Weights of a small transformer language model.
Training: a variant of SOAP for these matrices, 87M tokens.
Each number is 128 + 24 x the weight over its row's rms, rounded and kept within 0 to 255. Layers, rows and columns count from 0. Numbers have three digits each. The size before them is the row's rms in percent of the matrix's.

# q: layer 5 attention query, 128x128, rms 0.0922, rows 72-95,103-127, columns 64-127
# k: layer 5 attention key, 64x128, rms 0.101, rows 39-63, columns 64-127
# v: layer 5 attention value, 64x128, rms 0.085, rows 32-63, columns 64-127
# o: layer 5 attention output (transposed), 128x128, rms 0.207, rows 64-127, columns 64-127
# gate: layer 5 MLP gate, 320x128, rms 0.236, rows 0-9, columns 64-127
# up: layer 5 MLP up, 320x128, rms 0.223, rows 0-9, columns 64-127
# down: layer 5 MLP down (transposed), 320x128, rms 0.213, rows 0-9, columns 64-127
q103 109:142123128155107159144134120112135129114110106110123167128113132183157129095120124155063122139078138063134153105175138118104117159152133130129193115118128136136148100109107144113116137114110115
k39 111:119117125103118143115114112159139187140136120149098110122086163147143101125119138128060158110143136120118147115124101178084144144140129121184119134130118161081131137164130124099164115158145111
q72 124:116115070095123136162154088162097175149130118137119139123130154150145149093143157155094147129109101104152138134117117157162121124152104104132115125127145107123091116098128162107101147123086155
q104 112:144144058106098139143166103131147115127116130084156135114093156143133129130118102125139123113107088101142128142103184128168123126119132117123151116134174101146105069120092133104118125118128120
k40 113:170101169138152122113153071140133105113131054136137135109126125112102128157133120140049162141100108115149120097133135113168125137134102146134154146139144123079097101100174124127124131114127115
q73 111:145178149107129148139121148127157138150112120097146111099138091126127135120092140180120070151096113132130122099124131135099158119178120117122167126144167114167162086119139085115117157122131159
q105 112:132109117123108154111096119152131138113101118143174127111150121151089102121126171133122133114104094187141159107164088139120084110112136143102138136089102039137097144101120110118121128149172112
k41 113:169125105106078158104138112102120129124121131147156131100107136090136121107116097094118165062108118121153129132144115136130169095098136175140137139121113091160110135124103142097173126125122087
q74 111:152132143120128162105137144105106127195082146112142119130129158131117112105110153112140135123135084167124131154113133073152138104109103107135122148129103121116089155097131164114108127158150130
q106 107:147115116067093164151103125121112115164131116098134094164124110133107148122099169111128123117120125150134085138112147101104082166132118156158108190129119159087119151117130144111110118147112117
k42 107:099141147145111134117114098107129112124152156130150099116160121152102177128115163115135130131086139160089085151162127156087100143125133115109147157150131105129087128097159135139084104113140139
q75 122:141145150074092161159148118108090109145130128152153086156141155139108120110137128145126142116095125134103087150118117130126153089148129105134144160115149098136114146138148103094138155090091104
q107 121:098119093130128143141121152094108188153107134104161134104116124151117105119100137128126150169110116054120106145148081127119152132112126127122138099098137115142141186122105090105175187124152158
k43 111:166125133151096133100130109124087134142141138133114150091075160105150122188142122111177164170129149117099150126157095124126104162139101158127130126121112110071134104106156144142117113103117120
q76 083:096140157154159146149124109129149166147172107110138134123122147090126155131140134191134137167146170137169086122119109157110126149142150150093135081089144150133135161076115131140109123102128163
q108 068:110140138145096098083119104101098106157142075121143114133157144139111110125082121148100127124133117145083129180106144117130163141117102132126160143097176130102110140109129165100124143128137107
k44 075:143146115178122123129155146104141125095144150134131166139100145130153137154128099125090139094156137122129125131129101158157165188112128109112111096121125152117128135155117100106169136121108090
q77 106:136130129158143140071101119101113122132101157187102124141151164110140133138154132163124138092127107126120137151110152113109066113134171133169094160171127102120124128140116147104086166183122101
q109 076:193144128148159152094116158139159119151133154142140117141128127085108100109115161139163123128125141113117136148151128108082133149128162145135170117102138158108141094193082121113132164183147105
k45 085:145119164124129156093091085114121121109139145096132118125134146155079133105124137125174119119143151108111143099154131113124118115144129095126154166073079102142118129129181132117064113083161122
q78 100:083140072161137152128116117104140149140153134149113093094173163135132141156139112164101170155132103137129160132108154172101124154161167145166120121112115121189097135122139093094088136145118102
q110 072:122114170107152126175153127114122127113159140160104149074150163158158116130165093109142124150124111134132104137129161123126141118108114124129107112103141110135147149159110114139132189101122133
k46 096:169133172147125106077112086126127134111108113150087146091097107110137112094135130117135094125122170137121135131104142154123115138128106144134152171106137115105088132082155160095156136100152157
q79 088:176166109129144137117094097164127104094144139158104160147127130159106109150150177130120145134140130159126137127117129123143108096119157151136108096123113154121143134130137169147079090128093179
q111 072:115154112132131114159151166140152159167132157132111121146125106099100110154129116115163153145129119131098179152151172137111131110123106150182093125152118136169134146138123118117052114124120149
k47 089:102136178144107107158150145138125141124118120097109157075126120075135155165120103143144092121122113145142125130131168191131143110113153123129134149102136143132151119157129135108151138107126154
q80 106:091137151106132133108124171142106103141105130113168095125144171090138129124120124137140112138201137119119121147135118148142079106130118105100126116149123130149129141113103110138077111119138133
q112 076:121122128118137100128132200144145088144156141119126092141163133123130121116105114106122117127163075157136156108140124130087152103144148139138131115103119160196150115167124131146118159121106152
k48 101:102094107147098112138123117116152105139092154172120107165124139168170164132137143123096102139124103124088127124133131172101150156151168169104082095136134135110141133140103113136105152153126100
q81 108:135185128133120127156135122139139158093178119070120124153160138136116145124119106104155100149123112110089099111125131115175162144118094110107131141129103106162097137140112140133153104063070129
q113 100:131160106159121138117114127093153142123148066110136158135131152143093134137110108155135127140133126071123102147112143134146131120139077149129158129095112155091138148100117134124123131085115135
k49 116:116110134113167168154141112126075188153098110108134160095119120103077101136156165147161139115133126157156139153136084121109129111129117124122127141065128130127181142120107151137137136151160156
q82 139:096074123121171174120141120147167104105152103158120099128148142134118114131115124109091151141153130120132164116105132110156162145114087160108164120167135139139130111110135157141091118084153121
q114 098:142120149127167104128148164145152117141197147121175108135125149133111088120130137155114184106122109172171169082119139107153168155139113110136144137143077085126166136104149133153121129145163130
k50 116:151118143126119109109173175157175135135132088146148128145136129140119097095124101147111095143121126141127105115123053124134130135102154157166166140108130092110185092156128138120117067125113110
q83 128:161123098145110103141135069173135134141169163149080114135119148163158127080147137152112099154113097161156128140150158113132134162127133121156129149138108105157123128111118120099162149113105132
q115 104:120112130113075092143128091141145151123156111174105091083138120158167111134156135185128110160185126131158155120128145139119145106109088134142161148158114075139130129143154150110063145097118156
k51 131:144115143117128110128161094115118109139101108104103108104128171113163143125120100175102156124197131143089124099155121160126144109117163130117179113134172095116126154085112131130118153109138137
q84 104:097116116127128122174127156100110136149137134108105133087135112160096149119119105109150113065153100159118135141161118135119119104164102116109148135164106159143127150102189134146126105133145084
q116 104:155146094106137117136151124120116129146118186113129080120132122150119167118148157117118121116085096116145119116136128143144153089140077126108093087123100145117133131164141144150123143142123133
k52 102:156125122118140162160099138127128146130110163105120115151137140080150154147142109125130120159071127131096116140115133151118124131185131127158135137136153127137159113156108143155097135071123109
q85 115:074151094122156136105110156135080170160143124146167135128096126106107168128120096134139165080136152144120150115117157138121120152140153131144105150099082119130149120059145142143170143143157151
q117 106:052140146142132145150113148140131161120137139167114101102131135116082119126134137158132154172141172085141142148090122141170130130128123105099120117108120107143136092133122185153088119081153178
k53 114:105170160139162166120135128169136172169106123095164121077105096116086109127133157152138163113121131150141137136132100129099181125105096101094115126144126063122118140141108118137120109123148170
q86 120:135084149145177135079146095147176137121126118124115112138166118169108159085145142090103166112075106138128165120115091079151102109147128114137146108124089148144169130125117180152118081110141110
q118 111:139127135100167160096139130098180147128141137153112084146158116159151127094127105092129113124091130104121153103118146129101108101092195139128109110104144107151151138153118161129155103120125129
k54 112:124126112127125117127129176146152137106157123136099108107142129145121097108147186119160146146100103103119169067149153095099108077106135129113152077158143142131130137157108091121138123136084131
q87 117:140159113110110140163138151131106093119152093109110131113138134138132155101079143129145092102122122194129116137122136131117121107119119107117113131154133072119098163117132150103180133088115092
q119 118:158142147134092124125120109141147128115141132126131123159110128144097135103084166101132151071087093162153139114124151112128109111079134088136121104129144093142106149141133132141123120096148121
k55 116:129131100107103150120096100132119065079134204131070138122130135180111141125113180144141184123132101135160115130133098148123143087115210118140143145098139104132114130134152136151154155122135110
q88 119:140139103153121117141151169156108135104158190149202097135119144107117102159107104123138114125113113089163124127125093126119122147132140116114120102145113155125150129161104109102165123152126154
q120 117:095129123134090152100149171111137127123121138123152126136123154133182113123125108066155121106110113098126121174121127151094081154115111154125164124131142115137141109193117120125118125154126165
k56 115:150106138148155133128149155139114131138109101184117133164139147133137105118112155126136109101108138110150082169119128100098106143102154092128097136106131100119178108132132180126095102101094117
q89 124:150125108129146098118100076105107113155111093160109125086116121184167158163116117104117149118131153080151087129097155125127107134104116129131131129162097112080107103107119151157126190165134124
q121 108:124077111168132148085109141133143135131103133134119178104145134130140153159131182127074153152113151138133119140106094119157114123139115159154165118154121106118113126123140072108124166111133142
k57 110:054108119104115109133144161101147133141073153102140133112083138182085118154139111103101140073156138103092118135184131118118150153136112135122126112120121159115158078097138100119110155132143086
q90 110:149107130107064102151145140121086131095134127114100089113147165107188120125143184152145143087125085130112116115127153141143131087123101097113100124120142114137101183116104117118095131123126129
q122 104:123096129137108164179192127122083137123118132142099104145153146138156104110136150116158106098143096143074100118107109106124108093082095095105122102130166117159127196123111122153162142113145138
k58 091:138131149159153110103092081103138089145150136169127125109108104118161132151150199148133106121169103147109094131134094122139127134122135156123120119167149121124154109135158125100137146127157137
q91 109:186143106130153133177081136137143129118138120138154129106158089124109132099056121156129113166128121137103116177143184143102113108104143104135148144150093092128129124114107128140135131143108142
q123 109:150142121127147129111117144121145176152111122121156113072128104155144138119119130138114097115156137072116089111113175144161182157153138153140101128127118132113126100112106133137117115139134123
k59 102:168126147143125145115081167137117130117090173072129144109138169119115179100125171103117096078121137123136116139106125087120166127132164112070126147155145130142171156123115124118136105102116126
q92 109:136157129171116144104120139125111104136152115151144138114110181158146136138147123126107144110134155103101077062099113129144140146131154113099163177122119125139122123116112147105117105124122167
q124 101:170143126146112159136096187146116124129159138114134139130111093087106137134121130101090131116142142099111135107122132113120159108162127116124141145128115173133155093173107123143145119126083163
k60 102:138101106133130127184124167157151136147162126114105153131069137150093106126145144106107103165130160127149127125102145120138153096139108135152121130113121154133123096118132134080138189113107185
q93 115:162111144123143091139129126112139177121125160116156119159167111067119146116135149142077150097147194140138109106152066110105107137111167056121134105145139109124150147151116135126107116126114114
q125 114:136106105132121092101103105151125155132108118145116144147167131095084169092137141155088156123113089178132125090174097116136116101171156112130105151120123094135115112126108119101105102121129111
k61 120:102082117119136125122137126171146125112121163169132086155108142126144118107127140089155120147087124122112150105130136068154099098135112118142100129146172097125108168133142127124106113167138140
q94 122:080137127139150112137134085119104104116150141119147167147114139098127135110139135103116124130126108127109145149144148126153144096148119114149093130124081157172146113138119104148128206136131136
q126 112:082140145116173134130128133099098121132137104120104155119128136119176129138122126139121118122114133124125126152118138166145176139155094104159101152127109148096148121129145154139133160141142116
k62 123:164082154139145152126148140097129140130116123109124118135146130107146143125119109156124118160154111111078121209132095148169141157118090109122117158134170193116148146115108118161098129098127128
q95 106:125165152067181159120111113092159129131111144129124135108099134153131158130115141116141160118096192096168051130135128121144108150152096114120129107126114164137137156150139076128146098111148152
q127 106:140118161128157125117134119110128113121167164126111128141122150082159121177116155117168121089107112129119104128112155103140107169156111093113113163098118143120085150120114132137090101142127163
k63 113:086135151135118131106142101109131119092144159123116130127146150121127121151141180116111122125095168132153151153110142088146140085106081142162096115114106133142162129182106096089112131149106143
v32 100:105143096151143106090120138121151099130158136136187120128155124078078199108099121124136158139145105124143131136133163099118083116107117084105107100155127130072124126069143124085110133148134120
o64 100:085112145160138153169115145148110158068119166121150136145157143082129143114122137145147129095163115126151108150131120142091147149140131162143184112127138128125101119128156128122144167059107124
o96 093:140128161079119120103115135157114123166128137100105153108101147191092142148115134143104124154098131092088108114093118110121130122103127137112086141136100145169140129116139142172143124155160151
v33 097:155142133129121133131163138111151133140107150112119157130108141139085124145122124133104147155117190134116135159147164169120095115099097068145141166127114134122153104127112182142092083145132133
o65 106:133101149124147147115098077094117156126118127109093165152090099164108135144134183162127158104177134150141132113124148113166144134125101126105134129144141077146118090110134082122186145135129141
o97 087:113129092137154097095162145143150103120146108112168126073148150106172092095111104070143148125085094128150150104128098147134128137165140152137129109074115118129135140170116117146106109144152109
v34 094:109130175148103140146136077154137116139174061164113177104128182160108147131134109126121131104109146144118150146114140141082095124121155133166172145074133125099104132156130122109141130110140154
o66 107:136159123116118103126143120162151153128131128120160118142142114119136126148118140118116120141104183109145122086148143140127111103128103143153112117104115062081169116107111147151111113108117137
o98 088:094115135134141187108084142084087121118094133121131166075142124108147149116141122129171099105138119140145111139104087102155112147156153141079084112140145158151110138135124115138120122166113140
v35 098:108166118088165107139083135138128119164117086111147085137114114132103132115159141113157140167101148136107177115153106136171146091174120119126118135119134100132127136108137146151117154166143151
o67 102:144161128123167126132083149133069079130132091116115106115155135135130096110130127093177111137109112132127166132132114105167149116151127167120110160117209150084136150143143158167166154141156162
o99 100:099116134135094132109160143131146164114107163146144176132146121132117124105111148136108127104152160077135118142104141138075091123097162082129136097150096146156128109117148138057086089117110066
v36 096:118121154141135119104132150154131105124133108075158137123148103085130075153125116079172149098156127143126093161106132117122167098117146125161129108186141171123115139115121119135118116131108116
o68 101:132111129110181138058089133142143133123130127168105103094103134128107113149153130133106123123130121111083130121119134117127096181108119119141094127145111161120122115125117160096151110164123120
o100 099:125160095128081135170166130138119139128111175091150132187132122128130134106101120122116128097135099074166149099125138118157112107144112119090149154078158144136132137139099123140123169097110158
v37 082:113169111112109075057141147144109132138150110113135097144140127114101111077125159087098107118129151078114112169108127137101113121078108154083117133173109137172072173134109097143128106168131157
o69 084:125141138127141127161109129124096095136107086184100142120108150128134153128133143102116104108122119133112141118139123151133098191113072176137132114114098102094109142112117126144088118162134105
o101 090:119140139157110143140161116102157134107118129097115147163126117129136120136135112169137154154154111120137129164133144105137136068192154117143150104113156194144154106139154140121134139111117118
v38 095:150121110144186138144096155108141121137109126146163127138110105075131101120107141172102127119131153144095149130162080078131104093123124130086109123154128143182150148121155145118146132114124097
o70 099:095079175155119152109134096129136159124131101098100122094145142131164146109161101066085133116105125137132151174143149129110146124118153127127121132128115108106146141137162152161125151137135121
o102 095:163141088097125119120126141153098079144147144132131149131149140152093117145102151114133094139142096112159118105089143126139103129134135119152160133096135160141113125139098123113107123129114133
v39 092:143138121135169105145081168117097142135160106111125114147126125149080064093110130158135138121135154137123049087130162113146167159131132140138115132071174115104105120117155120143118152146138105
o71 096:133148187137107160128102112124093109135120144120133139138144158112126102102151147103127124079124100132122132125144112111117164127116137122127137105157127086137147079144111150122121101107164071
o103 088:143114103112162105126169073125155161134088160132109132126105115117146190128123136156145123139125144052165146144131135166122081100170136130108141147146127162119118154138128127137120127119082201
v40 091:122140110130144149146145133136139069128126116117143127139144134079117107103215132101080160121140168109087123115109127146118124107119173131101121125159137110146141105157155130136111100113157153
o72 098:163059152111128122208121120155134146113145133117123138099126123114146138126157143108092140131124131134082087104129131121104108131197164159110117185129136091139131087148139070135105134144096129
o104 092:113169150112130150075111122096093176126131158121120127136132141150102130156069121141154111143086120125157158139119172138147124163094071116149126143103108159113121159054104164106121165135111098
v41 097:113113150130148143123115088109126110132116113164190150174131115116115156095117144136135123084144143136142152102170120081120136169109153132131074100165149141155148136135174119112102142165120122
o73 101:123159114132162164154118120110135143122124100130133108142178156142125155117105144082135120092197147105111146105127135120113118124086109131141132120097143165124097153129129139083116163128112123
o105 102:144111110113097116115089185154123156106146124114090115138111088145085096135133143127134158115101103082122145129134150111112102100151135122138142135107162184132152115149103135149123104132105121
v42 093:139137147159107098127082153153126180108147114113111119144120141119182151149107106122099106125115145099131135132109128119079121135116049123136154100137116113113104187131148124111142100157101115
o74 097:081128143156128094158106135141135123119155122168111129121120123156150116067138112120127142113146110129124128106165152179125111142133155140114141120114138083140105096120086121137158109110142157
o106 095:133136115107133113104155133102139118105059138135150075130109120151117125116139133134127105104165131217140139123130096096151119126147136112141116120126130081128126148133112142091120130122145130
v43 094:135134130109122170117135145135081139163098126098121168157100105122116160056170130112163155145134105092099135128117113101130108147094132146116126148131161118105138142122148154128153122119148128
o75 097:141149130094154118118098137139147130138079126088104124170085126121094123155124169143192089143064110213150089122104140125115128142128128124088102106126109137134107132137122133098124119102069130
o107 107:088125120150128110101129100117146138112161180168119107120147121109096123107132131129082133122161131057136183130134126124149108101124127126164138147156158194145109098124122137155075138136167108
v44 094:135148113173132115127092118126132147185147119128163107164114118143120106153075123104095109163123159137129134121130133124134126106130148160137118070148103141131127152131141131188090082118151101
o76 107:093145135132111155152127123098116132111150093098115111059135153178131138159076148103134130117143119145132133108076149144134119109170090170140176129103152105082116136126141151126143121106161132
o108 094:136091116105150114139152144115132124137135132108103140146138126068144108116210093163142127102131134090137095157137108095120137128125162086093078120116119126149161128133112106156157111121083173
v45 087:137143151165163113122144132085107125139122118138125113151095106113116124127121116075119141113140153150134119093114106134187140135146154130126119148165167124111120126153128125171164113154172109
o77 095:130111165119115124129103107152089117116181137126122171174111093167155104112147137128117080099127114134135124143084139068156111143110102120116138129169095101129138110154121195141155132104085138
o109 095:118114125112127091125126163135173138101083139132125103111162126122098136127103137155149163116140126136132115120116103152119133131142120128122126123109117203097111148090133103096136125172156130
v46 092:093132101110132108129127123110144133126154112157109173160156133120150131124165164176135140177139154100128164158146100111096122127116110156152138101102105132126134159131117128134130092118115129
o78 106:104158130140142103150097136125125146134125104078115100146122134125121111124115095130150136166085152119170138146136130135178144135134138133154151136115074092115100120104096095134117115129168132
o110 095:164145155119125154133144111136117134135155149111127095101126156154122105132140124099094095096153073126086131122116136108111147148119120092108150121128180130128118111169161158110130127103110109
v47 087:137130112110130104143080116158111105119163123121151157110097093168145119106144128162108124145106070143156126130122104130131146138130133093195084140151116127084144139176121146092116127109128177
o79 098:108130086100132121120086106230094119104090171122131133126118163107146149139122160111142124144170078145102122182146132125149125105126134155113125147166190166137156142124133129160146132119105126
o111 086:118118143155120121120162143105145131105125122154105091120151130128113138102136111127118168126157174149112167109131115150120142130110083140100138113126150052132083155115143114137122084136179107
v48 095:087069119114131139086124135134152136119147137090147128122105144097146128135105152112097119121164095102106160103127084154125116156157174126158115116103131151185112092091152112135149120140195154
o80 101:166126108153171180135086137174169144167120092111133138122127138120119141117121146137148114102133128106141084180137138106147124102169130133093104105133090141105171120134140134130155121144092090
o112 090:116133142156119123141094089089061126131128118141138137110149144097152106157140119123171093127135123137115128105115161124123128106084138133108129157128144165129107162146121149109099094129097165
v49 089:183124108101120127154158140154123140131130124134121145130134134083158156142083105115108138124134092130143130123093114184165196130130142118121145141116148120152130118141116176134103135127132145
o81 094:161167160106128119103107157123131111120086162157152135099134085130129105130141129104108121156167133103111113162124130108136084055139131111109111089122104113169165085107113098130117126139099151
o113 088:096165120160133126123112110138124084106141110102115109158126158189099125116157125090160142104136140102136133130148122105098139151146140084119136131110159170109095172124122161107100106139133072
v50 093:096104111084152154103154133104139131161133132109100056119143123123120152171114103134124169130131107152119114146207139092125155120158143110179118134131120139122143139132129089152122115125126164
o82 097:128102097134151111110169145156105112127150111079125124147145104158117110078140109119119120152134138126177106160075129134139107120146157110101152087095169127113145149154146101157104111128127068
o114 086:173129154140126130171116133123164092128112128129144128145091134131123129095147141090159121102107115097102136107153134148125153152093117163107140090177104141141129114164108137093138116128146150
v51 088:127103117125121122133119137131086146172092093116133090109163129114132125112130179084140133192100147140106163106118118140146118105155118116155104080144102112153095147160100142070141123091130121
o83 099:118154136132156094148131131072137128137096080117090140062148130126136160116173162147116108160104109122105142173154161150145137145143100118169156138160162131111078162161152154116165149131145136
o115 090:123127121105085126135101122168109131144156164139142148137107100099085134106096102114126123091173142138126133146147105137122121131102121136099126163122124145153150105071105141141094159098139138
v52 091:085113099120056146139146108173115095081137114099131126125090105112086101136164155126060064142120133150139122128177124097120130101149143138152156137131106138151138138147145146156124143148132111
o84 093:124120142170128121127110107111103129096123131110109087119125116154127128102102128088151122089109102077130119086105104104083116117145152151142129096113140187126134135133110127193088155140126094
o116 084:131148098122130134112125172103133186177109128116157136140135156085130115105098071145149139140153108137127179161141156150148154160094127141100110136116165051117130128132117114085137140106150142
v53 087:130120104155127131127159114181109129136072162092159106123167139126143123131141110129074075187160073128138151143155140110104153105127134143074088122126158131102109132088153119129121142111113145
o85 098:136096090173141099152157155118135101117129164096164115137138124120123117145121119116144112138094095133120154152146126151121139152099123142112159151078072177129114103165120092130147078130131100
o117 086:137119127069116155111118127104123144138152120170096136133121114124095108126134143124145161105116187121144109164135096105111092137144139158150088127162137138141161126093084181142140139114133131
v54 097:132133091143105160090131171127161102104112145095124109132152122128133124143108141148124173176154142121131105192177092118131122121142144121126111119118138107141168107158130113118131105149170144
o86 108:096121099174169127121134145099140132109129137136134119121134087101091100149156098118162119122105172211141119126110116112140090111165153160142122124128187121089117142126125093145135131103110093
o118 099:154148148120124080112121172138119099173100108132136092142114187158145142113116121090125081140144070082109142107131175130166165152096091121144111132123105167154117133074130137136127160123115129
v55 085:100143144115083127137178094134155107124144122120134164191161118119131142091129104102112126152113129143149135087162122132118113128135112135068114110131130129089153122148089134085163137109107115
o87 092:148148173122117091133124121161122098128151123129110102129099137099150110196153151165144136126126119107112145119104140146114073136103143137151128136146131197132123155138112110117125133159130111
o119 088:112081119129141138156105155108139116121091146112122101111137138163077154136111144121136142121105153147115139116103134088143179127136123163113128103156082105151127103100153122135128137147124162
v56 085:091126139112193117147115104162141140112116164136107117082123183121091145143099136181089123159156118115086128115149148119139152098090129134112112127134106170198133079112116138144145128117081118
o88 100:145109122118093138111129149093177138120125127170120119126139133131097124112139153136161135116108106145086118143125134096100166130116157167119127101168136176139151088143126103172138125174141114
o120 079:165189110135123103137135092135119079112113157058090166159138138135157150118125113116112134092122111095161127100103108138134128121146121106131109158112120139116103145113122127137106118131107132
v57 090:083139131132140092072141140116117108104116127141142143137119168131142108144137100121132153114081111140155152099117155132090167108133161149095152129117147097142166129083131148142159136085127146
o89 089:151129103176107113143172137120134118113073115135104134127135116119117122095122155127124061146096104104155101153107132093108105122163133126125148131161115095108165098160185142125139135155162145
o121 096:138116134117134154127141098127120137137132157116131158165134106144149176120111126149140150121156151145093090121148084136153130118137059097132082132134152130115109159129107086152114062152094097
v58 090:141137091147095110132082105150125143116133177135140167105108142093184120154155121169153133109116112130119133148112126130158087104111158129131114121123175127084139169121106128125127111152113123
o90 107:157105105126124116084137124128140108120179148145158123135143158141139158137121118127145129138137116152149109136134156138139104122109092144127088134130111158123112111101142104191115085145163117
o122 083:104150140152165167139154134124132138150099141095137118142097097108105106122117118131096131138125114148135143140105093128097170132144170146141145108129153102126104112158110139125112193131100126
v59 090:133156157111166132112146095151121158138137077152115142106130097096166126139140169161131145083150225136136162140105148157163141144168093069128145131092112141136155154132129155141135135094072110
o91 100:122118179122140163136073114126146195133112091148158087098134110141145125136137096149139129133138153159130151133113149142119143112144103103110124157153125115143112122140085117105092110181154176
o123 085:099128099106149130126144139161135130121116171116128150118147125157087131142136121111141150158091085143132098100116136124096102127103158167098139097182185065069109141135158105143141075117126081
v60 088:128163135137118110133172115151129142152119121088124123167085121146110101145125135138127184113122168136167161134153098053132149104143145126147127106127139153122086130132141116116134073149111135
o92 092:139093156166160105111114114107150115113154076131090171131157136118088086191138124098137105132145141098131068131143125129126122135122160137108191157115146164099150152140120133123156120111133169
o124 090:116117139106126165141128125123131126149125170135136132102153120127099159089157135117130142155138099094138169139135171131118107115135087139096133100169152101155128080118137128144105158124139089
v61 099:145093111148146127114155108103111143140108135137180157101132106136144104104149123135125124145087108115163098083124082158108095139122144115141138126153122115116171142106125168114166157136150109
o93 107:120145126134102106106145095103124140116126129121118124153110107130172140099138155123151141096089117148096125134122130109104102109138140079098123112117078137165106127122159140156150154093126075
o125 089:124153149111129152136107135164105130112108129129087136134146146139080156147122127130108108153206133126117134183127143163146149131113124171104121128133161147113145101159164148115078097159115150
v62 091:146111140137112109114145203066099120138147098154137119125113122073084150123073136153135118142122109119126137112131096096137120172097133131134131142128115122167113141144133149136129121177134147
o94 108:068151117097133143112155089136121155137120094104158184073139154134113126122140130114130121128136127092091166090102096142146108143147105086135116117154163080122128126122136155090144116107145125
o126 081:168164148173120135163136114140171101106119168133119093151096146138156114140094102107132136096140109143172105123128152107128188114135167162149140082147138152108096152134124098150127154109107102
v63 104:165142142126128127118161128127156114114145163146093098124140078093124146176131096117151172100143094122124104128098134159102135134108127143153116105116096144108114154160101093087145148112115127
o95 111:156131150146119124154149138119113152189139134115118092131147147095123081100146144153125091129159082115095133149111114165105132179137101118159095132134124147136151086116109132086143110162129130
o127 093:118110135112128103093120126145140108094138088099118141119121143174142153117116121112117130124129145150140133112111136075155141165098104133109141114155141122143145173121148168173115130101142129
gate0 105:145145148141111125117129119106137092119148111164141144163133074119121085124147099091100100138085149123099109107140111162226141130124128160120104121121091146148106127147090113149124150117063102
up0 096:174127125146166133114133170112128125160125119093161124135106145103170140148115131121133121134200129155134137168106138088119041123135099103117142141159128140109138120108153115073072101154146134
down0 096:129181114120116139115102111133125150111124135112106118168138155164160163164130199117116141123123154125129123152117120120095184127127110176130142124110145109151095111126169132090138144106105121
gate1 098:100139138110127156139178121136146157144115131151126102172139130147112158132104118093127107143072090117139131153124151134137139177132113161133122147086139113110165144158159131132127126138149065
up1 106:108138116140133158099106141106112129091123170124136149105135179100098183114162165077126096143118133128131131139194137086130146125136190142151121089135168125118135094099110124136154087118116109
down1 096:127157117139152131104132135110139136116138111142164046119109143142110146131085132152153123129106133072124122160118113155180126142134122185144116152121134158148107154134112137115152147173112144
gate2 085:094172077161108125108169138167121134112097139134137136107136162120160118115158136092148117135101130095151104188121152145148173118142163129120115126130135084138161132138149152125151133129143163
up2 099:120138110158144096141155115123165142110108135145177102092097172149152143099148117141171138150137176169144139140094118117102122105140140099134155131130159132101107153136114129139119161128097103
down2 099:162106144152128131162123129134116132107144158097156112118132093142106116117141132086143103139165116145146155132135113135144125131150137118078153143116072210138095117201141123117149165105123109
gate3 097:081110122100136133131096127104126154103083122160150142148166130116094153154100145109147139159127101143134072122117076127149139143142136152129098095117152128128166145111116144126137128124125160
up3 098:117099145138130112163102123147123155133156130136130103117120135138113104106097155135143131136152080090131142121116112153136144119105126101068145149150124130163163082083138096083182143154102101
down3 100:060115129148068126129112126143108153111119109144099128147106119095106155120093133139155123117160142108123141131124161133168124116129096124153109130155128171125138127155133110146120132181126183
gate4 101:111095143092182132129098103114133122152162157089133136133153119131085134116106119098073158136134088135108117150075117149095121158144106095154129112111162123090128120126128142098131156114169131
up4 095:133136120056117107180126139164103133123158114167117132148145148117135102116140147109100123111116122157140195156153126148147150157167103124139074153119100137125115107126101132129089137068136135
down4 097:133126153120124098127133127150072113118108164118067106109128138136121137135140123130123112119099115182115104109103109116151163163127121137117135149189113144117162154084158176142140155115126140
gate5 099:146105125101131170136095089171124166111133104150119121131132168144098165103147140145098177135138162086167145127108124138115119131148140136131138138134115150162158161097089162134148097117117144
up5 104:140154098080160173164126127120112132094146130162138101133113138103167179139178109114156152112119114125141117151111094119152157138109146125104117138148128166132107166167140143106153127117117141
down5 105:137159147157114117075105085173130139159139146121117132113146132143165148146125084124126114136123116104164094132146131109128152122143120092096129155118131121196130172133141153134134102149163147
gate6 115:111117162150107101151132106111128117176128129091129088117064154106144147121115150119115132088116129119134122106082134101152115161142164145109196104105149132176147141141144097129131127125085110
up6 105:167116133115159107122136125153091097162148142129111131162141086160129132097131128131088095113115110131123142135080103151113114125169138112081147084148105092077113153123121133142110155141115142
down6 108:144157138139168115129115124143134106119102141107141152146099159079139117154105126131105129105122137131136139102122132099142135135158092179126134088137142106144128081130146100133120107148098127
gate7 105:152109139154138116179154114132139102097125103128157151145123151105140139130113104083108146140110149087117125129144138118105136102119172130113096119104126112153180146131136092154127161106147098
up7 105:113153121100161105092124115102117117144119138110155105114147172111140128093116073116108117177127100142092116130106118144129114131133144128187137154147085094142124133116133086129140155139109179
down7 103:158129139141132108128118162130154160114136179153148101153172115095103070118137164109096160113140134147125141121124099142141129169105116184135152137153119158118114143085115129154122157151121090
gate8 092:141096140158103128152139109151145177154136132137126107177104127137083157105129129156120139155099060138138104135095176146157114124113105143116150158114133128096152148148126172076147113136148104
up8 098:111105094121155119100133123121157092140139140108170166169141105134111099145138135128136129105102148125133148127142129110131158136160139076185136154147144126088066133115134118111074109127123128
down8 097:153119166150162141094137116104103117154102098102148185147133139159089140066127118116123124079094118120138120090101162149143130118135141128157123135074111106086130165112144130123115162167142145
gate9 087:127112118140080106161111141144145113103153109108134149117150107140092114100112165129078154114154091121134121124154109142110079102151093129118119184124117094148111138138101155127114133132127153
up9 087:099123137132097120136090099133134156121147119116138125135118133175068167087103128114139113145110118062125116111160105098154137110132136141166112150130126140145089104141101163121128127168141121
down9 098:114137139153133159169154117143113122176124135080118119102120150094148130133150140118129137112118107080136099118111155126079147114148138145113116158148138108152181137145164166098113139114140144